Weights of a small GPT-style language model, trained from scratch on English Wikipedia.
Size: 16 layers, width 192, MLP 768 GELU, vocabulary 8192, 8.71M parameters.
Architecture: LayerNorm before each block, learned positions, no biases in attention or MLP, tied embeddings.
Training: a variant of Muon for these matrices, 178M tokens, 5445 steps.
Each number is 500 + 40 x the weight over its row's rms, rounded and kept within 0 to 999. Layers, rows and columns count from 0. Numbers have three digits each. The size before them is the row's rms in percent of the matrix's.

# layer 9 MLP up, 768x192, rms 0.0914, rows 93-165, columns 96-191
099:438445487465441412467531562492511494500460458548513508445400560512482507528511445550562523491447420523494445527478414454539455577454504531460458472575510552517521504519501564481466503478467454533484521492533572527423524494581500503516453506478545514489477535453561478475540459523565502546
094:476453560502547549458488432523579562472518467538560524436525428526445494488548462427534520493485466417517540471561492507454498497493440452504499444515490431475465450561615504518512433479521520437472527497550497519489470444551551519459575573551479485476541516456601521500466465473502553441
092:443508507527489496455491491471446483524480482457482503475524567539473469493519527444520416569447422478506437527532444458501509493492571490475604572465491510475534555509557552473505533541432536530545497468498561462484436555528552612445443512443457560495549464407568472519486494488536512498
100:536541483529551531550531546479520518520533479506447505494472447514512513499559506474486497524496474528532491482496545548465408524447483538478455437546494488476462475536536500424443532476435526528538509535557495457480489519522466546479604480517536428517449470546533458511525496491516537514
088:474498567481598470493442539551502484500502467488478519539523438485395552488521501490507500558522503423469470543502568570484488540496473479515484570457548552503466598504515534537513550464486468521474567481540450472501541475443471541511550587530517531431521554520518478481571477517482522487
100:557509492519531399508561487526463466463485538561543480473445454523465553533483473518523529542537523476511537531567517518405479533511497510546502466535488507488492552513504527517555435507470495494517489564474463538507475480495502497506459546508560564479485515469458487463517455461460503508
095:522545477472490521502527490528512479463507556527546507488498445497471502406458490430564549530512525509594449518423516454515418441429502519435537535464437523451483477483526526419498558520533437444529497442464481490533522495511459518525561484437468515488412488451444517595457400515492472543
099:446515570515494475476505406520469523488550535531476524447425480501435461473548524543510499501488486436467564492511515473518523529468443548415529460513495457485518534426475483499420466422471448477442429541457543531584513521467466436477501529477476492455536526502505520521555514604522473463
093:513535426491462528511409526478476489532606489539478514539533504505527516500508476447485493515481565471534547492485520531471508449504486499563457518498549474534430469484497489502474487514399470545474475512479533507496523482414470465493488542489448436480503514511556598498423481499480574575
106:548482407510427498500577514539526434535510468602564496487518439475447553474530573558471522505491521574446512512505444430509479511470451458461499526480491514494444570517473519485428447436433502500515496443497493485480466540496451546487553433474491507504517510402545519534532542495423459458
093:462568460463427522510521510491578535619501462494545493506482424493426503550518534478549468522517493468546488539494536457480583550476541438500470510530472486580548444522524585478554592542449462555472400452482491528501502502470518460509475512497508460488519518485476488484514501586485488458
097:556510427475483519530507526510556546515449512516499505510514467505444496419566475518548459557442533514450494498552610527430452445478431427401545514469490540520446459478513532502573527482560540475502490410488491520509549542540501490554515478518585500485488489578536444482525491539449467518
093:500494461482465479470481479475532411549520489501465483500493459537557460534506522526540562508514591503571496495538499559575469477487514474451438492451479537470501477471551478416491495443494461561507531563505537543466477489547491482551528553545519509449493429488553452481464475480464505513
093:446534523448450483490462470478527516448497503477526513414491475513467450491529488430495532516524453499511466510491559503505566507470454554494431516583544518499557492472519479456465448475545516485622585490427491495520524502499478509467542428567605482476541489477498447435515477505485554450
091:515477561436523561562594487492481465450438552472538505468451456540567495451517451428549507519476493518495495621519500482552553453475465493466457513530472445500445501452487465445533488509503498472539538554490519448595497449535470482486566448492465456488485425516409455515529496512526468484
089:462512500470480473471476511492539443572427473454462508515490535509506474516483521474513518529452588484580521469536507539515551497437477481521520548477523434459491446518530455532557441433477496507493451503523501594474393562486495504492535541500470544511456503545517502492516452464438455444
108:486427486471492492486540519537394476440476441547447412530443489484506445504496514543488511482463524490603501488518539474486488503389594481486521554522549452581486511503501455510516541492483505507475521440554511452518466517514549523454509500535540430550461560525488461441538470504493558511
092:480459493480437524492515471547500505511509553468564449510513455491546494465468503572458518487429515495453486545509529464511509487519455557507472479512438489527540541404464557439490494569495467503615454540481547484552411516527490472496502509537474428455541490510411444582452502531498547510
105:513430491519473551527581521438527525484463510533489515521424496451502506432516500470434491467416467552525511509515507491536481494539512526500493496449520512483481543489487471489412465513507533467462503494458526550586531454626514456439543567519528446522528513538492510527501471457526438515
100:470491534496489474503492511520559484520490484547522491519490486484570516567483536537486514456507479499512448550429494485517429446464473433493446436501608512480526467559495578443532380495484545513527505571490480495527510467549444531533480514493447443485502516554488467523541553473544498479
084:558545494529407467595436446485518451515494510501471499456468522502524493504493472485455526499592463545497537520524488494453494488486489453537458494458495476465523544560494478527575489473491461446516506456424464521509514490495538505462539419543474479486449529441477521461521484508663473512
101:465545489470499529454502592468470550543523495448411429509549515507488566509483523518525537485594477467531421449495471522527404513524527515468521546395493530442428492447505515478517502513484554489504500481465512504558545453519497519534559480522465561542483531483533441569488536489466511430
097:564545505488422544503546437515473449482492546505577486446476476544551534507500439529543457521544403502510513519534496517463429511487453489528572498425516533561493521429538422501532521506543477479511485475533462413554544486561483483515468421552419465494475441582472517538467497483453482504
102:472561410516481426525412468569463410447474456500482548503514568497489498531529479574564464544467500565529514433502486530526492481521500534509550424481441527500452533514504528486523463435537471559485538542514555549418451480594486484460491544533525496561526467490521475467500546496553509506
103:446522499569463511482524511617502557499462447473494533455508459489488522552550463519520465440514462549506508462540507440470515413543448481554507438481502560498497505508492533456510556529564479560484515467462531562504510488511520563526428418504462493385535521496475527466509519498482437507
106:497534485447620479587473501527475544465444509509479456458459472493493480454557537505539531468477449537531528533511520443516483479483546484521560456522525528490539510498545472434480494469485504543521468496584594531481506550439494473479533544481444521534472494498499519467528496530536441479
109:545518539490492483392493584509560497529452466559445487503535423482423519462530487556476477497448494497468473507481595518537550431519456530495597512466401493478479515499569469499501492478515497492557473531481459526512503489441520544454558575621507517494508511439488547483499504528514487547
091:465496595496514574528537501550457473479549484572430530515466459498495519518537501465528502491582449546428514538550475520432446505443547455485530482463499467421564542566497523515523487499562506513577493533534444499515532531534521513493445504425483475434506521566606524588436503476492514521
103:458506504532508484434518454468434432511486521428496497507448516465507500508517586451431534524511430485448492477505522579506524481479477520493450499545520562424520449518522511478532555505518517488498473524459583503520461454517531528509500501495502505426469560561478511469554578470476521420
100:478431575500504498471566507553523491451477506470554543537449448458495482525457473502443426460556437492549537458527477514512473437544476559479475518537527551472464497450533514495552473497480465475485516457458509551445473460459556541537512542475537448392540454486488430511484470532524483528
106:533546530488503582529451542530457534556502584467471485455461570497513482483485525535483420475499409519447553463471548391511456531497496509460476507451524451507532517571464538512552499490543474500444586494606480560459483515452465560485527544490459497502580496537501436508521456476541421522
098:515477498418494471503522490555467509517489567488543447474490454465467429480498498495499473482551538505537461499494481460549454509506546493425555467480540489502443537530515479452453505473480531467388451488515487478481469514524465452490498442480577507602434467494472516489508425519522443435
105:551479591515550566488513484507428513456413544501501477515402430488496515499442515543474524452443497553528531564522533573501498543488495417464553520458471555518527509468536500517537523511496464454509451551481483575472479508443515480494458463497540472518512507450460500480500547489507392473
110:471422509567570505542512476499523522542477417475423492455494550543445530546480581535487495517572473484519479539501515541497494488518482555441514527524433528481429497438497446480491481506482469494548465453551416483520455475492444495576539531422480500567473429476508488441459537492564500425
106:536548435445475457515437466514506511537444483485595541439470446506493518488456533566491502500515551482534528521487457527481554467445498413468508487477556501533525538479570515512493547529534477538472483513451484493404502593549521518533509505511536550512509554536451500508516437518577408500
099:497514460498488588534506589536508575524626523488517483522490538477511473532533546460501510514502483555513455560499510457499470528568426491473481517482415539568480503481492523413603502560481484448518473530528501551514444443462417531510529450476456494463467529475436499516477481545499504507
108:483506432578514508472549492521483470553524487452507533490484476404439506518527450516437506479539474505519525533425482463508490488514537543538451521435484551591503498537504555503489568450476526480563515518514584422458470550415434491475551458537376465528469499462509525528475471541496424506
097:434472432576421511447524412519497454508489426453559456393515478493471512476513554498493517481577459537452488524496468478503440518525549462475471513441552539435474491562483493495508539457458481470530529559551517533437466474446444499489512520498505488561521493475542533472504474573514493501
096:534547516435495504505502522480470568462537421469455575499464544521463537480493483572576500579498504545473500542456576548463536493449477471504544459545432458558530575468485512516528466450563456530520516438456488478480534497502485508468469502516452474469458391424499513538537537483492456542
101:425390547495531498529483465522399595512449503494545492494529435527485534538536508556482503465508495477578482523566422497501473468404524495468577488524514449534541536509445482576498471539506494510514536446571489499495552498480541551472441482504468561512526469554479477453465431544499492440
096:473533478508444498468426420501453506439477435484541474402459472497485490459516483467511438534514535558579520538548474496482517548495523451481537484473430453446472520505537542596529435453530492554552508512489537497483458529504472526469514528460541518495576463489567509555560509432467525490
098:449506494514592388436492491470497514492523507514472508451508518569514488529488488557480556527532465530444436537549493540486493441449461560484552505516523522480526500515462521490512511513506444467415561504525547507523468487497467563415514449510439574502517537499507426587484404492574515507
095:482498504498521513518503504493502487518525479433535509430502487533461526481500501510466443571573478510479518473523531451438512527531501492588476490518545492461523544502512522485486481453462494495448594494533495567419492551480537554449556452540542484471579508517524474462488495516548498526
104:507561519569501482460446493530546469404493514554502426556480468485498563554514464525495504485526410532478510472438564550515536544471453531508470473507531538445463547520496472549509415492588487558595544543490527523470542431449454493468485509538466507471525541527556489527481507524475503442
094:479524487445484589497491495529506498523473453527478460450500449552523494501506510461481513479449484521472576459525513490478579542452586503512532389422499511546491505484437534496526565544546457487487459535464472467526475564510493458471535454537441482518591500503454494552512545490549556509
096:509507516521480476498556578467440507569510523436479453442545504460520573495448549509476510508505510550456500514560469564445477456521529522513531401455428569487414505480493526487533453519459541539539506493560527500454465474610472540475556531493538517473536495465475617460482567564506466478
112:446595415529451492514450504497544521522448527451489472498491541523492568433504488495519527442384460426515468455487436520559495493526517478484488499485501543455513499525506469439577454530541453480480458469433534502484522567590500520451548494471493521514552450474500476515561504505598525501
098:488522595525532546582462502453439448458503451506487453502447513527541453533540520502504516515514538463569467509469553523400456475504478465448538460528418494506491433485567552477518493581555488420517461525429495483464532560544467450456508586509476496544547505442484490500465495510431487503
095:553495525561457438457450513468491514515464482510496482460468489506463497503533481481464528535398474560513488526548524526459483528547508467451568522488485497558551510541539485490556431432448493464494568602525522512474519453503479515523515455576447495477501484503469478489509515570450471506
097:469454508559506497549534522562496501501505472529471557469465536452511572521525483467463504502563484555460502444489464448567570392477470482552498451505451536516546511535476484495487496562577458449505522535472568576590465514552429468547497483427515490527462512513528508503524444567498514528
103:490558564447522454498462472561510449536523424519485493463471467528531504521532553468490505485552492517536515482441503466526488527438475509467529513600431471529471532476510438511464407496496491516439553460478477494538463504561475518563570489511469466551525465433558610511537434517482534534
097:505543497568525500492539503455520488428487494489498552473500523503552507470479481420470531513483544408533470479507523492590519483455553467473528475418523558546485467579549532490509480505453531588461447517537541545486430571457459571535469598417411499501437492520487464513498540494524481489
107:451473583524453459518503498417493576500478526508572473503465541545427467444503476554443554530516539547558584515505488453543567477527429546496431446566499505495483522551475519500526493522460528557529468537509518504504467477577491535559494504536412462528520502508583484530367492539546525447
098:430524476524497470533482526428535498475507493503499427437498502477598495520506484471464500555488460564534528465433524514460506486475504468483535523504502505504537435525457510477564434571509510459518527454519494484546455524539581481397522487501446459484484385567523466578526528561439445579
101:473546502513508416568531502510622449513450476550465467488576478501472485552511555511503488482533456441499534511440503480518541509411496442521533445505489453551483491466477529486494400481494486543508547518484526496507475500581526431543558489542524504489497567515480482518538500546480472474
101:550537506479520545486593470387437468514433449487479468480518541540513532540530516512503580569496519478500493532477547479490491499500567514484497606449504499434376476528536494584494492499506453518506498490533460561484485466508510567549488474522468537486461536518437471422510513496386520513
107:543433497569587543488467527501498465493480473446569511451493583455481460487476488473454543482537524443550485528439617440514471504527495497467559474459470484459529497458462462443511548472512458466512499531567521477477460519549487529496455550485495447495585484518485518517483493502434495442
100:565470508504442489501518474523532510437515533454511531497485460477498491515507504534502398506500529491501498532453483498516493433456483485488461579438561515519580556491464482470512517492544571582502485495573581481481536509535467517443520549493452508491480541520497489482510522491460509529
109:500397544487523510542576518485465571455493591477454488494509514528475454538492500540522525496547453433535552485540407463489583512506467531509457409525472510445489524530532485503507510565518518532500515492456491503426470509552465460503512476496456465495502537468516465480478455491493576446
096:507520533496487549468533439495488455453457524474489473524458424472480479558486550479529532494525467553494511528542471509494442502462483483488562443455565564470484498471518466462503461515470488466536447553477527459461507410523505534499535495462498486578520438519431452445503575538560528563
101:500561502483534471345464521448467521448498472517501375515497498442460492564523494507518514453556414500545479501482515467492524472495542480486418517516538471445475509437487449481473511511519438476530497463522513507443464531525515522507525456479537508499497510539555554455558497469501520458
104:486548504412447477441517492538492530556488473504450489500448491470496497497496424520479519513463558521489470473468484488553476484452553515500508457466514508457444448466490542510434450523523473605447430510553550527543502494544536560536454481472443498550556495584578468522538476467497452604
084:477524511514546490416517535493441546468406542545553534547480501541498434467488416533431503551470440439441443604534608515505462468545532522454558489454491536557504493488490520512505455499524506489474469493471539488459486527572485505514450561510482420527430478442547474536511519462430542487
109:447493489542534509467540551481546567502503546498486475499545430524448479446526507551486453559472447419463438490526477545523455514533525439506438464554475473526510479424592556507411454514506476548530509514532494539510474515474471501516572583561507508532524495501467494451492428563428518465
097:510506530493534509445458531426537531537457517455520471510522454528538523432470444426511536456495487459583422507495523548508494542459529520507477460509412495501505472424505523477499506512512485549496487504563515508513481533522515394509522554427494498460455563568522551525441463503482568561
098:508530527492531456453465559465473498471446515477482485482511513517480533510486538514532577486538499515512490521508474508604510531467553461408502539427570588444462484500531458503453500514552521492502476516487559477538453465509559550510498526427508512414511553501495443543497479536453479558
096:473462488495482470517562501481568493514510461520529464499531562504473498389472500453553500498537559504607437556475426486490474584472509556449555484565521514561449527468480557491505509552420433523482527524480501481494497555444451471485574457525540547437459460426548516534495484512467489519
098:499468457510541483527499499552499582548437542452503494486575508492527481550479472531521563524464482536512484540499607544507466483479461446539483454466499403480474492472449449525521447483529462513513525436488575491511580443506462487513494517437513531451476452447487512447512457556515476480
096:437477481532460527543458469531515465525528510525457534475506520550499502520494540442484491550561464510537432575578456472551522523452536479521493487603546536499511533490499512465512534495407473587553491461518524507519426422523530472445523471532437478527509558541475403440506521552487467449
111:485457459441535495516462524539526594494467531443483493519457561442461452517544519427525464631545498487510490494466476480492487450486562524441483490470503492501485460565506515455563555480461439498516443477580503529482513576553408488500538505514450449533454455500484528453470442447520569548
086:423515540448502511477510493474471569504474546510530559498479480518551488468532529504529490533540470471521454516454512567398458485484511483570520550461505533565494521499570520457498454481428518515461479465537518475493524495468460501452540522464432556531557459449506477446523466509437529548
094:543617444488480459528482579457473463549496534437471510440452461526495550517457448542487552496494471468488516409486519522486521499458566506455446503500565549462535484513514509468593476547556466560566536479466551493551522455484500551529474534483455494500514536477460456462510501516479483515
102:575503478465446419451455477574428530540475473543489509484526442468484479518610492553475586475544505505451510495582546487537490488508491454481436454445418512480526425399530478510537458505493523491517569522462487506567515457528514450443432528464496420519509489562561500445465561529519468530
# layer 9 MLP down (transposed), 768x192, rms 0.0476, rows 93-164, columns 96-191
102:458481499505517454509484486501489512494497558519484583537532517567526500487513414514510526459487491497434541488491484514549533523476510465483454488446465516539504525482492502526529489507483513580414481573512430472511575469577566466572458484489413539488445561493539481525484537485522535475
104:543514544584537443549553538431469525491548591539484539532538525475439466495456513501426412533523446503487443572500461479509437508511494534539467505507503509529501542470494491533488529516464555567518482562463541459492460517424535502534509471505488506480523566482473494517498416501458527557
088:450532439557450419392473509589542567508553557520540514501502514479455469489494479517496491489456556542473463477487495475478530504504472501494479474486431483605467548506529529529430410516463399454483443536519506554454488546543530471545529502470558559534482497486543495552483544499518548476
102:557451512507460499510460536535522488514460530496510523540563552521482429450463408481468481429529484501526495499534523497506462557523508502449500444504507529421438502523513506507496480484437476494473536460491462466444490457414551576476465528530459470484560501573490567505585521470549591534
092:473509442507546503558477539521443480481519535401490528491547530529567521525513570498475503506448548623550506507540438414541487449456473499462544523556506532559481508475510479484470511465550529465476438570444455527488407512505531432474451455471451503525540451499609467478517506520547491478
104:512471531516502514496435472493455508542505586486538496503558551506497481509468483464517469456534512471489539456570488621460524431551507455530480501556536535499553490545453553468490430546517483483485495507520482513490465412528497528515472476540487458561527513509448525551501513440488446491
094:461448511505537524434485517509465513491546513512398502552530539454512515564509470509475516550514445495434538504546542489536568507532495501552437455574545503539431517514481506542482460485482515558479523467498521528531435491494521497480525593540531520494534524500545443501460446510564492470
102:564477473429520518528465566546502391412510506515559501494462509492505515535511486525472453523560547498569547563535593513569506580512561521517511492516474468492558473515439536458465490474501464524547413497487474445501519488518484481525506582471490484407534507594590541593552554511476536482
099:558475437540504494514525489529489547493469548494472550549526479449525455474496487540527501490521542476467532490515529465530486509509516475570519500437545464544498566558506444513491517491454511506475564456562500546526512540457463473516510432606480520410517463564550489552492411593433508451
112:556538559516491464506490497533555545564530526479519511480479536512362500459407506498489499503491495396550498560456477472514498534491500479546523435485544560530490442522470460517542482523463505488459400504534605593498545554479436502508507506516503492489513537525503540574465537533536477574
092:561462555592505482455510525486573509437487525497477469518532530509505476491504467485526529455496458500392463538535434519522494518470563522497534433533489525545461513507454481463470490492466545511560487546483469503525504522597478478483526560431486542506512528514508450580473529448440560532
096:443495485533496445489484495479545506582536493504477492527500527509443430521500474468477513433511385519485461528464468499551442574542533567574497557440533516459470551510567482471553523524472520520541523516448460533484465444424472477512511545536475525480447426473508527588440501483449458529
088:538474466485558439537473488535548480504558443491497473505557508593536506436485397490469537467419528533527528546497484491471488496498475539480469544485571507472439438543567532540522524484563511491504541452496525510526490440553496545437455481388513506515481560526532506497493491457419488523
090:508531506542442511577492456462508449515478439489591410459439431498486489515505474533557403538495519544447516511432442498497506512534446584501549458505456513535528477520453449506549537504535560540531499495450506521488467374468483517478438529491504551499464500407516528571543496501493455536
093:538445465487535483536441547575590550501462543493518437565575461494575499533499459487531559502490480471500526492525521476436431457549518427451484493503477472490464536542491452480487561565542506480499573521454484464586421526474442445426473597514478494548455535525501490554525535456460480500
088:455503529524451475496533479514511448519549490503525542540510500463472507534551525486486469515508499518512437509436445529454504434490435550560479579590558487497540506540448554503516472521505522465451424497446448543466516494515503552535540579580428484464516435493417447532473470442540513523
115:510488460536565533569472492498467516462525488532506550475466459473479561474481489545543416515536465546506475515447483510410507440517589534469525536501475427471523482402500472468454492450583502531460459398505465498509514562497537495570531492420524430586536479478469542509483529484591537497
098:557514517480564561536503607504498493520515478552483509466532557536461532584546587514416503547523525503527507499515459511521457520492469562498470474512482481493520511456404498509478486500483461480473440437467427542429491526502474558400433524494436563426524490425530491489458511477530451438
102:536531492442520454510570468510504478513503550501466514482523500523485481526495495414467507538542539508452549468561544511454487478468554546496475484541491581478556490520499479456552554508486518487544470529542506517462519552475423586534483441468569512501476442496423467458445508504469513553
097:513545460547604523475538454468581503470606525477522537563540560457495463497470489527491525497438506508512512462495480469527521511465459480483479480471431464464554550530448533589494503462500434545465494485466519500488500520556533570442500519523490533534515510464511514530485455533485437506
091:482468536458494510512546590436483570534458411519484408485428462491462473543550493448514451555488486529514463539536463529483469415476527485429420468473526571477461403416496549530513492570495453535514581543500533585485501575440457464530485484495590551502549495568423479558539556512481551454
090:527504476538495486489567395474492504534519504580526492537435507520501512486409527568522469544518450413556574508510545485479518479433496550520519581535499467464457451495414599511465477454541488441452504522491545423456472459475490491474427504489535563522498517484410469516470515429489519590
096:469477535550508518492506570512549507514490565507443486507542483527491551515462628542487450483547546449536557485428566503442480425519457423523576498474449504516554459455471494431478477489519476516547481521452501406516505561508602506523496528399531582484484510500452455522412522481503494558
107:519453473559553526543486511473560473462521482501490534449517567500510519463491523487590510536422498534477496552522437548480502473474450550547499524577469463571487463511469469503533488506532565454508562484434432492515452400543455528482398458514480497479536594510454534483503497564566468443
099:494502512476541495481486579546423505465503470509495450523558519556481503426517503503512524512505529489452460599489528514549501448469503459575509534507568499521546452538433535502565561415445482512509444533504490469469518484540483520463526463522551566600537512495458567432484499503524485504
100:462514514495564416517533515503476437475526502527570455500427453478485510505541509427471449448478477489483468559491503492539502459481481508425482449564493552456526537440488462478501502467501461465515428524529420433477438512527531461466493579574494550426536454519477557512444466482485514528
115:508518543482486472406509537494517497509484480503487474539528480461439535470493568604459488528520484518496488521502560497549497509446545483550520484484517427485508447471523560465468489554563515573437483451467467521521577458501518541483445558572576550551483508519518550461507462488485482490
097:515494462401442458473474524485402478485526493459515482552593535508499587501509559536464562486503618511448573461509541501454454431579509460502439503449613461436550539428512519467552534535536508500490501520449447481486479529465470440464496435506510600475484450477495511492498519485496589476
104:442431453564520480438477562472515482430549501499553509491515500540514479473540544548511476456468483515537444509520467535554555499470524523474507483459474513516569515538528542473545537487522461455437497533489465519530579531495534516495491480468454539442519448506504498442485442417439497546
094:518465485543528489494497515480471524545475493568508471471514475473486547557484533491520593550414548432459457473466478517481437547452470489487562496453591505498577528548444410512426490509491486556502514521451566512503436494545511518474456481467536495563507541508526393507516540510485474510
099:493491471467432502560499567631515527459530471558504465540496521527485539486536544483536555505539509505528557444504473460521514427450494477481508517495536470528473457447521514468533565474507426455434489473540549540480488422550533407437489503433522525570500529514498441486553481513469493492
091:515472554512497484553484506544501542461532462498465506550456573574459535471496513508489549497481459500499503526479485459486537494457485476487485399484449517535499505509505504554547463542481458453576518491551500525558514498493490525576513511570480474469458531501531486545519519546497543561
101:561505510563480513546485469521412540452454471459556476503500567517454555533459383502495484566524548547522517505458527458497473446444493547416454494476546541477499464498443494523498463535522463542408415487469465531452446583544541454492539574445537506431483453520489529489529509529554512486
108:479498532496510556465539520491509476484479509444578582510463494556584502472488506461537484458446462508468499448554513453423480463463502519534479501498529482490559448545469488543540511538517498459489452468453471536483482450535496535516491482484561434510492539514481550537486442485505484467
105:466425515519491542484489585495537514395520524486517490522493467512461433536558553477474536462526532523529506485454485527496488477464424513536506478480524519507526509528509567486510482514525515466512479465504507574515510434550437519441483485456443490452417502472525554565521438532515516423
086:479541533512528450424533450543489518507387570541504510516519448445455453498527499605557467544534544536466544450546537493481551494517465501504469489468527515578423415458507485479481492430487527489565504442516565492469461521446489536458539545520499485543524601503469511482488578433503528497
099:504517518474506489524486542468458492462463515567425487435469488501485439498523490581518523435548521529464556447517460504564460517496477472515446552455530520566446560583552449525450402548515517489494534511455532479558456507523492509480524462455485496463486485551555525509479465528469473527
090:523544542495501442529495489498469444494546575540425513507464477491465510485494439432461462483502526440425527547428544468486494507505470501501538482510570469585477449485593506500456492445504537467547454454486443516484570507512511496542479513454489547477452531451557492608519547520545522487
096:452417553471515496540520538447474450493485499550585518527502476535514456497421509482526510521424594495501519502519537475434553557534508470478537457517489533465564506449532574525495487526567535513493489490454478438582478475507486523525492530525493555498408462468510465410479471476477498463
099:493524508477490530436496490545478493527467506486510580545445488463386570483466499447557555545423468521501514559485595505525466564532441421537498472536464508475563497540480531511492464525484526523407436498473533529428404464532547480591577473533517516500452512537466499563494455499521512525
105:465513558513504484505493518527449582489492513449492476550550513529511509504504476476451513495537525524466511467516554525364517434480471475463539494498425526459479546425463516497576504437432521466516579457520531534425529517512493495494456473584556530502569484447493482554466492491494528451
102:420585567504494511534488520469540474490576487487483490452518450572503512492535549414456480505491498533515480454522540485467543516523481495473452498501522530549512509506574473499548481469507476466478450491459440490421535450471567526515464488469486512520531545544471492499568463447478573492
099:446463519468600494579489472493522463506539537565492508528495508555499435494566522510437531436415465514536484499475439533525473498449524482488458581473521522521492499566519506559511455491456554497503475496435541499537447523528429571478485515475510493548515424499496499477474469468518563450
097:515423468466567517518540450497473518515443530460524520468467518534532496461573449549524508572528541442480528447506504505556526520470479508523517515435474528516475527428457471586469512484477547513443522509532537454519503505505450512516441504508440536490516538484515559564474496602444490529
090:564550503518519497527516462542430471442502529571541454513508449533458516556417482478522521429495550457476478483511508409543490504548487468529466567497503514467535519534472471533457600524542529506508514499509562462531473513475571413573456570546481507484484495496434572540525510491480553478
089:473464462520479471371531510589512468545518533548531474519505530462521563575497520585548481473482554439555472483543495515583580465507471543502448506451500467431568518438552425476604522548461461486507465509467482585458548494501476527470472503518491538491466489484487523484511500489487491470
112:530466491502467557527457508530475546420497483469544585555509425512500485504426480434543500501513493544547529549478446524466526521476502439625540531463517504523479497497503485537514523497472494570480477520481526604514451443559511468498478439440484394539562526432486540536520465522522502554
099:477513469494477491518530541374587485512509512552555509474486512512523470505461453473404460434556554562495511485516386495500481496479456499545550554502465508523560501486572480483485531533460446544524445541500486450559482427466503474442500504508486499539417560542484535533411517476476488514
097:490461512445468508561508522573483501515500465509492523497547550490491504513393512441489494532479581491483500454504518509546469528560495557486500413541373515468490491517451510497455476523459461527511482536499493555422435473511460469507499509449548565530495495524481495557486523433588479459
096:449548500421481510498471543522463455507527509531531528528569466493490447575439463506477494411499461409523473495556489483519444518437525568471452486536487537473519503497490485426486476478533512510503507525513553514510526455504518484522539488498527490428555462561542495515463544402486480503
099:539465504518542493508458538517486451450468476543492453503603504463498491542458491531550555474507567468520445476462479527474506476475516529505544514516583518470536500557443574475498588471419461509479488544439503535433527470531534554477442484523558470479502468511429436468518441495538483580
097:481484516473401455445531546573516503475594496569453526529539437484531474569494493606500414487518555517480460470533477517533431469489455510541552500483471531442554519486531524504589511555475533518375399483518488575520460561457535526510500489487514515540466503446493426519506511466479540560
110:467461488462513496544532450452474538499513481517498511503544477512522494597503476481499405455547460360504531477500465525522519506456488519502564476502560492444424517430407481510468489526525501498435463531510442461516529544537521505484440561528548501487547513478500506539578501481452458463
088:511516569489477497457526499570476517471540526538457545511508563487548510532558498517513489449573514561494431489568441436565556470428465499492489430562474484448509432482469472585479479459565482476527574491457467549510500540575488426485521458446522563555495508516463403513510538507480506507
105:458489461480502533475499511543576514489468431468531531561580498462580517574531514540441500431572500486526511477530471507561534485544543512522534545496478512439502552433553499503531543577578462557469464502509522536507519521389531471507555532523501418561503508528511419455471547483496470454
100:566550533453505469556534606589462483504508527528515467511508541501509486494497474567523468487467499480533528562507453508515553509451463536499502455531471521521486544445497522505383513483489419472473509531500502469467528495445532506539562485474478491439498401525524532601423454534538527538
101:485558485499488524537557536484518475477470529456490494491543516521443517522493465486466465474511576548491541473462474499509472529453496533559539546491530499499478497524464527454526426485494558458476457541505501473493499487532528482550558479463469525523465480540530478552393472488485457494
100:467423489478489566439503538465496495481474488535475479535507506519437488572500522508514427525510441472487478470516552462465544503536463471486538489508462479550498463516449524486483446445529505514524535521563460510458485546556499531489512488474571508526574466496444537533502428583470453488
106:490506493505471426491492526476483544498475435519513545556496599499487532477518476474545565511490511471580518480475447458496455536474439528452519406482543500525541580447451438518512454520469519490515514539490467501477393547503467495435484466402458502468480480405495482530457421542522465474
094:545557526419529494440507493469425528540542470480501418543577526474518511522534521418446484474471584502510426494473586514555486478481518568481570477532460488542457489553475531503446445434470530491502442435486518482515496523433574398512512464487525532515495561515541551470476415545514526445
112:511471488539528475531559523431446523505529518491544502531524562457533487417417479520502513522451564438573524480468550474444435524521527510482525514496498464534494475489465526507596526531483540481458563511515539498513555472438537496464450465577515507565555452478424492461388526546521432500
116:453455566486430485510503530470457496587415513511488525441588517519531494484494499454455545498537474442480531499467396508544518511511535528491491501534501541452536498507577537500460514542497459421507506498547497521489495509483609563490522576529531446444529435574459513482506508571487505469
087:508493473451489498498512442486457492518442456513537450445472449498566439500496495476580527480432507552526520463515443496520507466504495467478510539450526551438551444520558539505479508495419447424540480497531486582449539532416562493520458437534513501460557455544474504501484526476472480483
114:441486448473429528514488506580548499521511461467525512495449488493522458451436524482519559465433509546427528488498541524500433559551528531572508453514547576470497523477535508482526478548479526498493569524432467511554469532578534511494464477572481521533504498521488535565478439523467517441
090:529465474455554474435480493475464455567501491505503520445428552489494512460475476481527472511535461566546528574515518512459553568509418650522482503478565467550483487536583437496525507513524455385534445435543468426527453528539471492520475482541448525515441488520562444525441504490446524511
098:474509487537587464490506563562522476436533427556512509586520488459587532487534488520416514435457536500496518551535522431494454473409519485453509550555486509515490498526475523575509480507472513454487512478486486436548509534520590501449492510519449526504526537508515509509503481568493490417
087:486494558480617552423433514548526511512463472471448550459516441522443510555490423500507455516527427493444482521510512494493561520526450470534440506394487540483496485511482548600450519407479572518502516489510571510526525463581535424527489521554482512483525468524475497518546481528542493478
091:517462569516481573492464511549487482509513449540540439496435525460411479462522445501511441529477573483502546554441467516573497520483436536491558509495562538477486543455548462494473518535444542536445481479487514500480472521437546512540520480522551534536485494492507579523496509536531555500
093:493512502519493545487484590506497507521481489498513567476525501440482455427465536542494431486450491497524517528474471482508600546487483497515526483512535532464527525537480460524420496451517504578543477423530492555539541542475465508520506467495471520506489450441488542565502502507509491454
113:519512495455411439479509535472521494545487485479527527524500493627509556449452568467526520550598446520487498449475533524552510539446497469469464517516551570504498516512389480499499459489496465520500468491559520457443479512542456465472497545450427547487505502426521558534487457457500450566
080:470527524498495463534480479527454505545459440513453480452439523462477422508477496533529495468449579525544492515462425566557466500448466537414519519471401485494481563472528480445454499512500572540506473571537532538484510537445460521512416459514474555592500438455489506488403518461525506512
078:528498526448448494494474418546547512516481446500562422549483516456494518526498410497560461450471415460487523593442447461534549554486455519546542485514542478454499556473496504516501524583516483370486492517494482489499495524532566502511514407490538535549578476515474532525518593495480504448